From a checkpoint of a small transformer trained on Wikipedia.
Size: width 768, MLP 4608 GELU, vocabulary 22710.
Each number is 128 + 32 x the weight over its row's rms, rounded and kept within 0 to 255. Layers, rows and columns count from 0. Numbers have three digits each. The size before them is the row's rms in percent of the matrix's.

# down: layer 3 MLP down (transposed), 4608x768, rms 0.022, rows 2234-2286, columns 512-639
# up: layer 3 MLP up, 4608x768, rms 0.0271, rows 2235-2286, columns 512-639
down2234 106:075099146139126154143115099154109073130118173131075152123065179122092205126157156108071136057123104153168143075158133192168116115119068103106131106117152164152106131104143139134112111131045143127114170089043236126153085084097137148158135186188113124126108128156158148186119151141099103171118159236189080155198076113183136156111177140136164121122131107173120169140184097129143102112136
up2235 098:113128094116163168118110133155113157120086111157132059105152105109166180143145158142158132172138122101117108115113103128119124060076141177163185067117095094168102086133144110152152100097108208147133058157100100159118106140162153160089153114190164139255103121193085148123104127098128100160110131185086104168060174146140118162163127165150118161154110130055157138111068099148166142090098
down2235 101:161104148176102088118130136104153095133148174112104190145100157146095083100114094067087132095129131139158149118176134136174156192166138105099080171144152128099157181138129158082103161128115053160107167126131148108137163102113102134189083142053085136012168164071158126150107115153163163115131141091176188098133104098131120126098169080086141098127187109190109099137160173084079145176127
up2236 105:135163145129118108072133176129114170130135126148156168122151110118151121117152120101136114135126150135163139125133102061179103151141094215131137163138094106104156138122115119127107104181115124087160076082155106104170131083083142078068155102118140079088085163163096134126137131085160099130101146165105166128118103171164127095146166113170113130169214117118098121143115151118138124139101
down2236 106:154149072181109142089120133140128078084127109060134111185066136140148195100152163060141167145071109132077110106110124195115167113140169113106116050117107172175096116140146086086162100073107154100171183119139117205130159120134108086109140175148201125170162141131133123170173112121089128127142120097160116112149135118103114105108103148166117098128159105098139168116150118077152045154153
up2237 106:147153080109138097158116150170146080112142096099076131105106100144105179176114119117149085119091159112156126126147122110126078105103148180114140086089141120134115084154160168125071133109096134133116083092098135136137121164147110113137149185151076208174098174105137120140085055128199146127082188135139104115141127117113125140170101118131153172086150140048105098120125052109181187102119
down2237 105:134107117115141100162101132165130132107041157132146170142225073099137107147117117156132120202104093131124152106080143125153096155120168082129085040147151145097126087161133160067157084119123111139131139164176123146146224146095142060138151143139182147149085140164155162116077106141114179124140094203125124129115120147103170116074089104178174053132129057159086179089075097148162158130154
up2238 101:044124110177062107132177067121160113100146124079137094182109133091178102115158132161150197155112135112075150169172096117140069094112117122185061150100168142141186150163121166164131126129135128180161122110167121132154074207187177098127154096083106105146119094109150122131123095148115086124141105117141108095040130104144075094131120134115173142139142128146173108053144139150115180102087
down2238 103:170153126151189118126104146163061142157128163127158156106100119154078108128153166081120111127099161153106138072090141131126219153150129133140172106135136139109111080110149101090154149117125110078110092128094129156113193070059093141156147143127115160085150193140153180156135165137083173143115100136165182169213094180139082084149056081142086062122144165093100103227105123110113132122156
up2239 103:185082136132114142093187107091095171084137193112049134085086098156107098067074069130126135124115134165146144126158144167095065138082130105199111146080137118129105123078150132131142079131136167133133136142121140179176101076061111091127170101127101132108130113177090092130158132156149114190100106126130183129086123116133117176084135156086126122152142089155111090191163125132158154122091
down2239 106:096117123095142094085072113146129096127056127163173187169168156144108138144182174088121169099144100107131096118099121100133150101136159109084106149157125071183130123163125163097138154109126077151145154137160121085110113133187152151121082149114131163138141111141111166122105123107140124077151149107096117180169100170084126074168096134151148166129135117103146185122098146114158127118142
up2240 098:095144127116154197082064127116125123122160139140144095134063093153040180102196078040126119150099189110212143175120215094116106079093130186128107153168169141136138109141127092074120068115143059089130144156055114159089133106172104097149202159074041163144096056105126171115175109134114146137150162132134176092092090084094183125135122128113127149138144145134140042098157125143122170112120
down2240 094:183120133147091067166205146166121144115102133106082193124128148117166093138083155190154145118181068129082084128168045151162174145159155060109211127120072102129129133122148147194120190129096165162147144146180118137177098125099140142136115122175199084146188211160117091137072134135133096137095115114138079160152133165120076132146109080128178088103095127134127152181114147101122152148104
up2241 099:117127127113078097148121127185186109089152114108029129129111150165102174068115151132139120187184198073142075132125050133145075118128136110114102135099091120182141090150189114136130128159093101160121140146108130096211128089095116144103172081104069114182063156077114135125169142116092168113126142143160068086116104094151131178137118111161125173139129122148104073154160085098125158106099
down2241 095:130084107125097180109164115092100169112174197116168076157133127138176145102142138140114120108107089159127145087132144136163122105158088173144137126126181145055129151148112130149140144119159138114130130148112131126093048136131103093172142188149131119109168079191093081144107116158113099086121064102069151163141149118152131092127164154118130142113142135072194157141067160127107119182197
up2242 103:147112101195180160140103166168147132149180104106142125038146130173172175070128159125112094179096081082106139131146127144113136145127179130138106180141146107099051107192107172130126129097097091117149057123132101055124105090143113216179116157123176151135098127113128128136105141119180167214164163120128076159122209107117142116099153142114093127080105094139182156087120135133187095160071
down2242 105:136049125090128112131171106087128124149070163144094164171099142099099072193126095149146177082151209143158094108122125096161102153120051130158184032146106114135199109079123094134142142176152133146090179133122179169111149127102125083130101070151046121075142123118129136141151127086103120084072106088093103132149072165113126148124105171083177132150164164091100103202110109148103131115162
up2243 096:088116127092153102162103119165173136179100149057150110083161115110110151134152100132135112113127203083136116126174065116167102145154157229176177175145114118100085117151154103110089185147118115134162111122108108116166124163164162160128128097116122154141159163161087089133072125145184107073160148155169107093088128065156141120144107099131210145109142155094095132103134136131119123094125
down2243 091:135171147159094152145167150124072111085121120127114154173112142138137136136111097118144142121156060124135104149134181097159187146103089103129066088087114122131151137065062144137163056102106118096102121119142128163081154097093124140115119118153125141137089143079167212151173115130063146161097121098119129185127173188105112169102113139146053118126196069180120103135146163142123106163125
up2244 100:161162115188155128144130122129086146096088113089144106168128174111120118148065084133193133095119176126157125169148106083145112184125115133104106124119131149182163109090153131151113071074104145147129102098163124133147116107163130188078111136149118163134182140147109105089119164105137053100147132086118132151136117167175175137099084149114141133092126136109128121093157172159151135132135
down2244 097:119097129088126147099084138089188084145202151110123106118164130170152141137183152137058103142093094137069098117127114123151149057147112122151153134157119137105106139149091121123115112183170072149120168158112120115125174149128105080156121082159116096143084140116142178133101132137108206142135123148169120119101134081070121133165162141146138106120170122150133079177083116135137095152115
up2245 104:109072110081127112165146080173156136052143126153072123181107146120113075138139111134103155158127124127135097142153102111172089083119139204138132101083078144105077148165120105169146147113060134176166124134118039190129148148174153153140097144133155160161119158094186136150083071117145159083138177130170138112119117122123137120184117102140082090119152175048119110130116047161114140117161
down2245 103:133118108107087147092073116141125080169177160095208111088064141108120156153121164103171176104128104135111053135111040152161162181084134109118122149117154132140149167140147105116150087184181124119125129096159207134106097123080081064143132115140110148119151185185094156068136108140143106146122111073120115163132090160129072135109101175124170174120107095146110087145156149142176146150147
up2246 110:140093150136133164152176160143117101133121128057049090103093055093076114094131135083102113143160171141136115130063090106148104110124129142127107165110104128095130086146137096113172115157106103152174110084199189164092097168123178117121178067137113106138136112097123121108181104085147206063126183124133122104133130133127137102110110127085123156122177086064072111173168109151156128121092
down2246 115:129139176182101070146143137104064102162150083149132172146185125134164151144148138093121146114165084091151177163165196157121102107134159122094086115146142101146111165108065148128127061124142072089142173153056075156163102165092120087143124189116114120140145138184108132159120159136138092138131116119056090138115088109144084175139166125141102100095133123160132146076064158100156155130133
up2247 093:088119079131173104134110152129160131162165120135142061114148216131199181160135146076106147151107172120166090164146182157180098142126100149081110110170155164087116139139074134161092122136191109118145094139126129110170159142142098138129135141187095171095138113156162153124097122112142104103128120127088164121109210097162126135104144101140125128134148118102131143098127158049151121098123
down2247 093:139144170111097148104105092139078099088133112124117160091103083138081058078135148174157145100142072128095183087102093092097201158155105083193123103109111069184136133127203105088143121124086133108140130119129097122125146092051143113091092093073184115164145166105066145133175122134154137158107166140141076144158066191114065139167111141141092132119111080151126114140074115229126136164142
up2248 094:156134167126183212098120082059147139145093166177109130087138107114117161075097155095181097141119102148120137122147096158107130166157093113133089133091119138115118093075110114166118090116114158083068136111147174068157113075158196105112125151140107152109115099134123142129199204154152038173110159149111100167158116153142124118115159144128134181132081150120134145178163153117097117110090
down2248 093:109082090116078017158128196157128099091159118095171122169083141160134131187133127182051144144113139088160125122097193102166164089109158134100170077136140127162114131220165127076103131150154073201211128137110101176117111188104113140122171114104143132152139144124084130146060031106109232067151108112150147089096152108100120128172122098122105043125186081115143109101093099123155124151146
up2249 102:073123105145143093122197105142124103112110111150091111135143089148085139146131104086108132152083092112164077095148132090115106105101122137156195156099096080128109107178123146154099164156133129163166044170088080131135000100112098108130121084120120163153095154106120166139094105157137097133091125146163100105076130075179062174097128177116155175110174160128139137163089095134169217186154
down2249 106:186109150123097161122118146166120168145157154090139114163133155083164124129134151182115111111126181089097168184132102143165138167174155150101062095125131181114122139109116105125129106088139128078125195126117172115135252157097171165092165147168120110104184106182146127114176125118138181120109130122077140084137157165067160094163158058167100105128067079110101143099156125081109045101110
up2250 094:157119115144131043121139093171163097166139085135078131197103180176119209073124086083126131071126145133111156141073145101132184086117139116142152112108116164139124165107125127113141134090137117203154103109078142165129143085139082146113149160122166101112155093154120098117140100093146181117147192144186166103106163083100134170141141123090056118121161109092182092141091181099100119101141
down2250 093:095119123171142218131128117111115133130111118107168123048111123066129074144147178147140108152141105114143129128194116158151090128168103150099131147134111136109130069132103118153054132156130101098082180159120096112162071154126184095145113059105068132174118188105146117133124166158124143129127085112103103140159063143142129128122139147125176172168127171171103163121184106157146101170130
up2251 112:110142140113153127105131091146149070064131152170059145140146100120092079092122132077139088101131122101208130099106098098131118132073154132150128132116144124133188112117117149092124178145138098106139166105136158103150102136106128122126148149096119118150116120149125109133180100058186105148119177133189113158131082173148136172128160160102130136123148113103087119157132139080126154125047
down2251 107:125109133100068090159085182145166154123144090112201124066135142114110145104125147183087144115139165100088135149109144124128101102189112089138102074138080084120178131139152115096158096090136158156132121109114074179111176122114116126123081093125145166182107127145114124111151177118168147073111109178110124136102188073136178149153084108088115088095103140118154145116092119153131052120152
up2252 101:125100167153117131156132092158182132061142135117131110132145097094130139159075145072063090090106116135163162128138166170180133148171201125171097113100140113092102080046134096146169115084110104101141110097161174124160128167134133131147103213117132145089121149140116167077099111143138170120158157166082145105157149071154132149142129102164099136155151119100098066123191096157108121104130
down2252 110:140158078125110117116138164087074151153147132142104132125109136166127144087161111159215122148148145128092114127103097071064104091097086127098139106145118155169142138182143116128049128199154156132153135171095101171117155092116127100077146056127091128174125118119119111212123124102077123165108118084150114157085111154072205131132104143086154129116101131163156182135082185112166084164116
up2253 095:152126142173127083101147100077165077142088177130074166123084156139096166073106119112147104119119099146129141121148039136143127133168119143126148151109173123106130126106102124121130106168128160089127129178154134138154132118152112086111156163121138132205107119148165099138174105171157093114144102143129130207092184108093137126188187158094090196146121127088098118155128115161202132111086
down2253 091:167121125119088150175089148163077207099162108149160124118117116105119125095142163127111166126144154092173101125090204156145104126129142100134094132124124136145146114125172112083138125081099107170134132090128101118130051142114150150151101080102122123079151099115061124165088121115079148097120167098110117057139110133144049092095070091127149036093090122158163118128114155102058184126143
up2254 097:109131121097123154117118094118166083134130203122074145114149117113087100175167136103183131100146187129174117143135107086113099141102135098163146118150133109172134155075189134124179067097110052130115104096114120086187135095161143129150117129096176180113105148150170108142138178063096123156107155090143198122147107095139103084117098127134078138082133101113110155087141135114125134140132
down2254 096:144123130138148122114151180105138167119115123128135121132156152148167161099047134139065148163120094125096124143133130165140128123119100155083136153109092169072082066139120094125094185115134165149109159139138164160113158161173087119109137140160109057148110102089103154123116086227156078133152115123117056141133142111163152177096130103106171104155169122151137116152074135140156103118129
up2255 094:136169102078144109123138203103154073111158148069120093087117116117162111177133117106142118151078175096103116120133067134161168167144183132181217150148111102096127106179107087147120131124160130134124114115150163179136152122149137173121094128157108150108110116126129179156103167120153154164122173121122115088135166116116136143134083100108128138067170171112118161119077131104142121123147
down2255 097:124076117187102129130155049143112138084102126147130134177172123172074140080090158141123106114151081152134158158094169084103092051109103102093091081124140135163171181074147143114102097134099139118114123127104103088152105144155145096121160124097153095145160145126118099154139066137094063125110056125127126191121089183152087101117148133136103111154071107116169122132190136126146150108066
up2256 100:070087098071049210073152156138199051099165114174167171142052118162061122152178061174099091147128094098155159187152106180164150100097128174090125149089053154133110104059142136124089150092115117105096136183112154170177154109079121145102164130142098112169090175140113084069136132140148168171117117192121059105143087123149142104157131168128106124083172102109093143163145166110125107100076
down2256 103:207146141151156095156136126137054197137107145081105093116204156121175108107112158084160143097129159161101113086093164075112115144164130085167124086149178111148119136174140139100145129164098106152135115147157084082093100157123132107167093145141176145136179133122145174162126135159092093065123133120120159135126178142079092162136122070149118193172092156109138087111096083155161162146128
up2257 103:181129173098112124113192121140179155078128116159133101095088157150146123130151086126147121084124171154139199227181167132139141136111121122081124141053102159129122101105060193129082137075183117088146135199105090105166109142119083150123173075152111144188112092171088125053112108119106136108166132126079172148141179073105143155153154121132118143093106115139141095214124129164135135119149
down2257 103:076120075132151154139047132126097130186112136121072174137143088088131158120076156078103119185114089119106066070086105117131075099157159107144096171183171133099114121123145087097188145188133154157081127088137166153101174098099192149095148167091137134075141141088125136137144173145178159131122110095170084080152096172145082125084081122118173119140180142150104126057128087111147142156103
up2258 100:140129055122078159148110163143096118145160095127113210147092134113125102080154165175099126105184158078071162089156144093096106147115106106190134101170150157084142134127092106130132188066149121136146153130135129171195029142135161189081131173123077151127129089093140049183168125087133090171115166110125096103103168086132029107157171110115111113190161156121171130120108117119154184159132
down2258 108:056151170145180088111126069112179144115127159118118041133173113205127183137094087085144134151063069176183087128125157149191112076149152079060113163083127053185104103120197151142145088167130129110131095157119144154088213135097128108152146129055142109136143189151105165071096112147133145114134169159187141137131082192163204159097101154144176129096101133106086130124142131147103142119112
up2259 104:113068063103140152186147178098136098144130162111142121115144106160138164099144174124091126098124173142104163161124147132084107111121159180100161073121113126153090119212133174196109109143172120176182108097120087113093098105105144174123150138159112103127111132111094141147067147108151132093111094202108140125170170149114119158098136118127178114135100147105125152146138158138151146120113
down2259 106:134129144101113167093108089172194144146135103114106141133119173104131122164091119140173080111167090152127086109130134148147081171087115066144114147128155110096111155065136061143138122146073125121126111159190133111135204086144070093152117109094176179117112081106101132119163099140108092155112174072158149080106096108152177097146141104143092108147173125094109103110144123123113099088143
up2260 102:150122118126137067152114143148112208080177106118103133079162188166116209162093162165127166163094126100092082064138134127158144116174129083098124094117088079111122132144202165097122152172161116189145113129088115117111126111128091138144089134212107149148150143130113138126101116111180149144124179132121083127109140135087091179091151180161127128129128093104102164086045135123189197094133
down2260 105:121128111150108184151139145147131024181080164138139156177062110104136055128127107117125085106155083153172169166128125083076102126106128149124180162107144136122148117134066063135111063093091149080133133138147088126148127118139153142133160125088137115109112120112170139099137119167101108140133102135106178140141116129160121069187126075086116155126133190140161119179178117139089115169086
up2261 095:202138076166163108125177159132158073174099123083103150095168087130107185212115067078156163165057116163101135160105120120147147177166126108076107179100131122075122105152112110112066121135132150106144086197166125148153104108058131120116136137190185092154058136167133130071151136172195102129077184111109105151151049144120144112169078166103209173161157113120126184159097087121181150114164
down2261 099:046088118084142137129089102108118191078161127196128128126092152144140063058173162172130155082189150115152145100163131138128132061110117126174153098136107133146169125110148132128187131106081100169128142092133106148116083179202126143141115127097088137100207143101137109139127118090067122126161082172115133102122173116137072137113186108118068118102138161153122079078123171123114148135066
up2262 094:108116178117118137045127160119136107112113145105124138105133127137180097108081140143167148089215080173012178160114119126117114135107117152156195119091078133125037094084168100122100123164099145162194119114145137150065119143109174081123177116072055073088170133127122203118133142153145121082081184166071166082146093183088090174123110160106104123103134100178128142133145129102148124131110
down2262 096:121162080106157116161154109138140151116116142136137104161104122109074152147156128123052131134038181122231081131144108160142145122119152127099069128132112130154223172154106139129139135107149121135052107136099125111167228164158146157174082136163206147179078159107130081125136152117120169160152063109159107182126177091191154098092121115174164136142133141082129110102099086144167089173119
up2263 097:207103147174097128107146172080120140139121183082153146161128178120125156119102038159095133124178096090132173182104108180165112125073097134168147085123104149146092108136097145143190137126115125062116112189169127094089085135101194131160053162055156111147127063126102161127107154178144098116137084098170128137123174138061099167106158075100148107129151177134147164083127154113113143094138
down2263 099:034140072126149115158089097175121115133146086170094085109138072159130099142161225115193110155085142162153087087154129077115110133179127108104134163106141101054161122132153109127059150134130085202133116093098101168178167126136086134113199081164113146114113186102148086136148130102132147144106173160094119127138083126158178133133083207130112184123114095098118113204135134141121054119114
up2264 098:163062124113140186158119144143123116136075136144122111110187164141114076142104175121107116067084149146124173175120161149169101104168171134039137129112075078068086182141144150119099152142157111138107088059106034148062125117113122087138146101179070121181141159122126115129076121122218117156105087107079128102128184134143122096154140172108126133120170075143112141181051066126188100126090
down2264 101:083179093176124054124179132153131090106154062075116104143094110101119165108146101137170114119193142127170064066116105117109145120089094105187151124099157136170119124124089077102143129133077130113130139204163180149167133105130153156149145156142164163109100090139129126103167122096074166124166151164173122151137087147114126127138129103129154109122119173101101122117184182120093167145161
up2265 100:143132112133140136128127092114102151104079171132099127134108117115113154098138113167127129191141107171161087148105103126091149091087102072138088126127101133138139075154107085116118130098063100081123094117087144172160109173088127118202168106165134130169153131164126119167147162118116108107123081088094163097081118096121111106157097120064179143085135141124136093148167071137109110146151
down2265 093:130077156116175125112122170141116091097142116143143086121090151089111114164112157082144086082163183116130106131107148199170085171159149107112152174094180138080098158140184166103097105148141115162128151162165060099093107109172104146098123114135102136054092125050130133118139105153113101115168180162165113115152133173106109092111173115151146165141145166128085158126071159117167129131136
up2266 099:165127108143102127181108134134043127107140148087107133113097154105140149167120106115113161149172129130174082091156157111096133135161183125119093130169109178101109057079129056126194187164140127151184098111075101152073086101085184144116087115163135054168192114158141140117120129196085096173104174156120150123133151133170109102079109065075144115078118123133107146118176112152071136126075
down2266 099:135115154152119101084167107148164159172145117194146131112142108164127125122134136099181102083141119137094135133104153101145133066070061150175196116100144108167136167186095134134080056101121124179118135154176116129172094118127101073117170129168179143122063152065131158124118110070150174100123088107118103140092087134096077159186107176141126115164094110083171090122094129102163166149111
up2267 101:209150126117101102181136097060100154140165086057093139086130165130180160069050098084153189132141191080128206124104125210158105154155138131085138101172095162140140141144111193183132141123120138135115127098095169145156112141116089171124122117101149150129175044137124144117156107144096217131116121114088086144089093149186133126163110100129097084118096193151086079142132123144103150141144
down2267 100:035054127179129122055112131173179111103116187156189187143124093073118133138191159112134076109129114156125105173120141074118149097115143126140109138091191115072121142153146098143119098113189159110129124162121132091106129093125159082138112131171096096118091198150134140135150109094131032149137097149138169099148114118064157138118161120167122164140167086095111095145144112053152123144090
up2268 103:158137145143159142142192116136159172115138177137069083167152095159140147152121063055132058092119142157132123108147060124171134165122112167122119138101119094086136079094155121084128177121175137128096143153143153195134102142164177094116081139107086101108136088090097142160180169175104149170174130123082158207134104152166117156112174129105117126154188159126084111114142156106136186127136
down2268 101:177156124104087135146128146074080118130093089111109137113127142066093118093177109223099127114163132049089121129055130123067134065123131105175125086111153147182092091161117159141137103114116121123108179088151081135099084160135138119129226076160144167150161134119100088104114168087124143133083115140133119113132181107134065101128080151103128150120126114155130147172117102126148184146157
up2269 093:130107087118111131125160086074140171148117156090108098196144142181107216114083162127138142144108100144116061167130109079103169165085124157089120142111080134185134100182158142164122149104167066142127086114203134116099121181157134113099132108123122130118125160119103149105128139131161093156196164123142194092091097129206133132099074103174112171103144087069119103186111164108137162112141
down2269 091:165137184126140089138109142181119085107137112168126150099114131069132051125153091104142115074153193123101190135134126163159083096164163109154167099135187108071124142079095126122128098141068173102097128136086134143157120081128168139155107143144100127112123102161137134131105117163093163099064087105169068146159159157101133130154148133112132128160120178164140163110153124135117171183128
up2270 094:111101120157063125101164156133189162107146124096072093101072155088150132141163088094124132183111122114144181103135060179111114122128069114112162159121123133171154156063130132112178095095122072085116072160095071145086096190138203094131119099175116116165105122079082130144142115107116128158073114119130088139154088118152174136151109072118145126214131076147171064123131102153165093119082
down2270 093:149123171128151132151110113127078102126107151119174151151193119185070139118074145130138111064145140137093099152122155057146154118171203160106115113139167137064121067215114131131069138170088200154116144096171166146132155057102074141130140148066124100093175158177152129137140169137126126126155162157145136098121098162117124154138138148125118156085100177103100187163143127072074144145203
up2271 110:109115152163135081115108154150185125130185166117139140118118125115142109097102130107135105154113102152142119132196118116140112153082146084105095194115140107083110082136074160109121148101078094114116145132122137082221102094140093106153218128162166122154118161139082092146163074118114147164082173174165173202138059159094113122099141115090092208094156163122119090185118146113139178126086
down2271 109:209131049081169132167135125124101102124046129153105167105122145155171187158090122136129134106113139119139167171091165108143126053159126140126160025143099141172118146114175116132150114137108162172152116126141096130056179158160120075090129117106146145150107150124126129116092171123127149134090095148076076094120138150111183180163108158134141059159155082122094146109112154098152027120144
up2272 091:149100147137154150137147132161103158093113133168098117177114151123097091067121155137107081096067107174101142154119152157180141160149138146151107112145110056031138117148102147137086054162108143132131091151142049209145116125165092157125126122096219076084131071088170112142140104118135108194080119108121213100104146136156120163117118083121121176131141120076130094190153121158142164139132
down2272 096:111142108094103102079140121100179073144159094116159152090117093158148181186096066134123145143165167074165125128156115088075132101098117094114155127122151162217135147104136120140162181098141098142162132106108193055118071169061158109129117108154065159187129175153092159075130118135140153081189182158137039146160131087110100099138130147108148103128138113163131155060100150109087112092117
up2273 089:094113162170125111063077111152156184129099144123179071114123145143171095157128129086154140131105116092140131088124168139113092138074134128144136123185153137106133114137165078114117103150108137149115076137161131111178149116118109150130172101196103074140149165166092120117130125163160147174082100116128107151136121123090138144127146081194133122087171134146117148102122143148150125118092
down2273 092:131121076092132148193183156106120059147164120125043146143114087144071158111123136154110108125131132157126119187144098112152143103186116119102130130105091125132156109136121191124109120109155123092141173126086103127101120142132155111114126153085165167152105096084142152111139131088106109083139163144141131132124135128148107106146082135066110111153097132108149154152147097094134141125149
up2274 098:140127088117143085101158117104127138186184164152166152128082172162104115141175120092155148109080118159117113151081168080187078078116166083193108069084105037203143177149167122121118176114068103150100044106126148145192091166110120152160146128145116145091101193097121135130144104177241132191091088082046107184066089098078107116068121179151146153151123107107156098127155143117185144102164
down2274 103:129088163156107192148114144134139102082095085112091101132172099087145145097087107163081132138185129093156129122170112169087178172130113185091150164212164216080119080139081119166130095151190148085172191120169153095073183091191131098118098129112142123174154061131113136148139148077047119080139178169196169066146149116190115166182112077090088081096174107160124161155141097138085119179063
up2275 092:155022161082133163105158157129123130116157150103101169183062172185116134145138139083144094092148083106111082087166148135141215136103090137167084119145110119055152121131159135050182132117099131083151127103123117141098107148134117127127118130125161143113124066102174134126109199089107189136147142151122169161154116140175129097112212183097122127126160092167160141115122168087117069115118
down2275 094:132192094184104112169109097141123132154107116163155099077178107079139121140103130149131148148107188125157176134087124127150068133143176109062181129109123138195100157126083133194105156135178104171108111169142137135186101122104130110113141173171053136130106183128087122119136048164172092139123114107119082107118135125073086149130094091165111132135099123125128095122115098153122180143141
up2276 101:138145139137109104064107099148082148173080115104113117161138163157085079167130148141116123095109094102190175114147106081143121190138140152101152107140168131097098128169159149147144128102115146124140077176122150179110108138150112091156130190080127101140121145193124134137145114136117143112138114148107117203104130119126122151203216165128124138172120095077057176114153179117106128150149
down2276 099:124097141148155178146125112112107073093183109119162126106101105116179202116123134079154108157144136111106092138146129132131179073142141108111183145104075158162189132055110139101081123135130154132106192167129129128085160139111163120094125058159119176145099119066079156205110116145127109136095138116143135095161116128109099148107066094130115158083107177175221110166137074157167108111154
up2277 108:078143119206087088159076181114081149155175076113102117169142127109156203132096156128083098177122128093139150207167165125155110154134122130098132118158127160087149085192172124140130152105127130143104081177099167112150125170099132126173061113090099158162115101109096085162110055138150123115123146155149146119110134072116104153134173139154234152113138101140147117170122091127115131109134
down2277 106:198091120100141154135185051120142091106080126101154142071087133095096062148142164160201142085118139134155101086130099125138147134140167109153108128076161085138081125103124124117125074134108126137161126128163114143111148051147130100110206114170181103147113163165114184116173171091135122161140069129123084159124100165140147147120107197115042123149153110173101107072144126140158099155152
up2278 093:123083122085138129120095074091186054142101144169066041057111115155109135147097036152107191110097131148121144176137168117101110107115077163129119075094104114165109109160097134143159137158076148094108158168165147110168090183095166177114057199117142129117154131105165147106182145115130092116143119156104174110082155139126133084194092140155071143114123144139071105153113121116159149095112
down2278 092:134178125159112135157158167150080242115100123083141200170179109126137138098150217140160082120170157087137146081122112129183156151137148128130085135156145139057145152128153112102074115097149129135130089102111091105090139085176093105127147094142055164098141151111068118124060112154104159139095142071129065126145117097142151175090143128116138138146167107091203118111154160140067114180127
up2279 109:133168139129122107144112082147167122173170108097121131078081125098078140129152085132146131139166138106163096128147104093139113109149123117143133119131125156159127137142120085109090162121150080101152114184130089112158122107191165099160148116149086146198163132107069133132139082124123133174138198090144135045107161098209148146170104124117193143134110169064176121096128160188135122152118
down2279 112:163094178188099212126107158115175171082183151087082120125109101080127110101096166114118112124180087111138185066094171173093113147130198145076089148123148166179118113146024129156096149116137156090139120168148099156120204068118160104144121046081146105148153110155089122088141123092068086142124146112140148153171062194159137116159132073182177128161078118147152129142157131118144127137133
up2280 103:149116067134078125132159145143138109098151136131168088090078089126140039144082137090106185226097227147204079099154126066151128132100120093123088125149125119105165084155077155171140117124093186201079092099084171154121130166154112138120156098185134142113093143072181101129128100114079117102091134123084104147177121167138107155144082120088115132121161169147058093206186141103086111139156
down2280 101:136118114105167101131107143100099116157092143104092151140122097194165181151122104149197081071103075100126185127111146157141120141126159146102199129100093147126114204111175110088120129154115101086176175200178143129107146088102111098123105144113163122137208132155052190156115162138122147165154129129124131146148109073133198117100166186131211098138117096092187188038076155145146122135088
up2281 099:140171160192092090153072113147169077050111136114121114143055069100131143048103101143185101111106137134087150195142158126188128140139118123112140074136123086200134134169144169162131135102158156140147125191084111167195145091103145129129137140066094159088130134164070084102090155112183155164107163080125140111076132103103136121181141204089136137127138170142125077093124161143143145110087
down2281 096:126070085085175173100205135163084170177161147100133163106212199126081137182132141145070126162150103117163142068149123102068133070115158108121112156128132161049127103086133069088097132166080097140169140087159136126069120156140121151133135116192125129149153134107188158147161082125103093097184100174112141148182086158127135144114117072145153141149116093093122163180117107134117101154160
up2282 091:116071142176138128121170049133216153100172127149082129045092132214163134144179099137164133147127118082117093141156158116196205141114127158128169130175089137155109115114134070076109079117165148130182137098069143129121150167174132105178188097096069144152163117134152151105144128131139133137145131091118072124135157140202170153109100183129089106179127149123099085148195127175138121087165
down2282 095:113151114073147128112093184104080080124118100106169100132161103073080121125092144102107138102134159133114146105071116115096093119142126112081101127072188120097151128138113183160152131155098103130058103149167088122118084053098150167120077139164190140099077132132064145149099150167071089131099133139154167139158096104070000097145169104130181162043105107123166181127083121075152244169088
up2283 098:147128122105165084157148120103134121117146122084145147057122137148077081127114116121110165114105107153166109137099129092166122128130116166117150118191084110084116087107147125153103140183117138151167168130112162164214124135100128088184161103110137104094144155173105109130099133136113052158098146061170102153112168159138115149144124132110137131128196106092097162181111129071160110139106
down2283 089:107101099128133123151138135131124115145137101161146166137184070146129202187150095187134069124131134132099196120188143186158104139105116060111097116118091098183146129138110150124138118074113161120122122154111130090155090133122140188101124126122106142158114142156120121171168109120167130096135159129132122167118102068171129105154151117093113118140109153168133125077170130187116082087147
up2284 096:162096167130145123172161106104123195130152143108156102151120156068118129098178067132129186156135199138151134116144122106149066109098130120116085135176116179146143142136147134117163088209160140108158130089148104095144089127116165124149130082103123197162157107116157185176129157113164080075109153140200137099077169143119127118116127103091160110111119156171158103118142123111125170125108
down2284 093:072190126115150130091132149195112049122121182175093112122132117198149101158104183136099090120108103154111120136102129157073138162171100106139149094117155130098112141117109130100075153070108117200139122167161156177109088118096106175122173155165147072095132163099111117069121121162116157158153138131065106171160132126138088106134107155194075140128124112083109135168111135130145170090139
up2285 113:167102109130127175090128139112085142116137203120153123157158140149084100099122104102134126102070110150151134108119127143196132066168129118154149068116124104142149133164154153095076139180109044161121170109120159146091102126127115156151139141084112163145154175157093136119206144142181066095153137069134106167153170133122082181114138083140133175096145082128183073087146156097152143093075
down2285 111:086113163102075079176123073175181120150089114124106157136123148110184223170153096115126121133166116122107121167168117137066122157139139159090088142148115179099092157110113090139135091107126174093108109163111051096131178153097153083118139166183146079110161109142189110137088139087092159128135118177115128122126095093164159144154123147120111150106099200147106163197098128121146111163111
up2286 116:162111107141147054158183148172135102156066130111158082211146105167142126148093154117133174076129135122122140143130131144115162177072208129127184102074116119120014130113133178145108166147071115181113073112111097117130132091153150115139178145143150180118154129073135178158086142090140124120103164117145188108101111133146115115136063124081069117090129097123092175162130119149199170102120
down2286 109:138172094133130141132096081078119157104165167145118153068108126123125093118146131117144062103141099098165090082123152124119061076200110166070046179158135131111196123138129142074155138171164169103134147130125194136133169120102078159125143094096138074152106159202105100107244118148093175160182107174125085157120092151109134137089141108208127146186164131131138105075129119122084110148161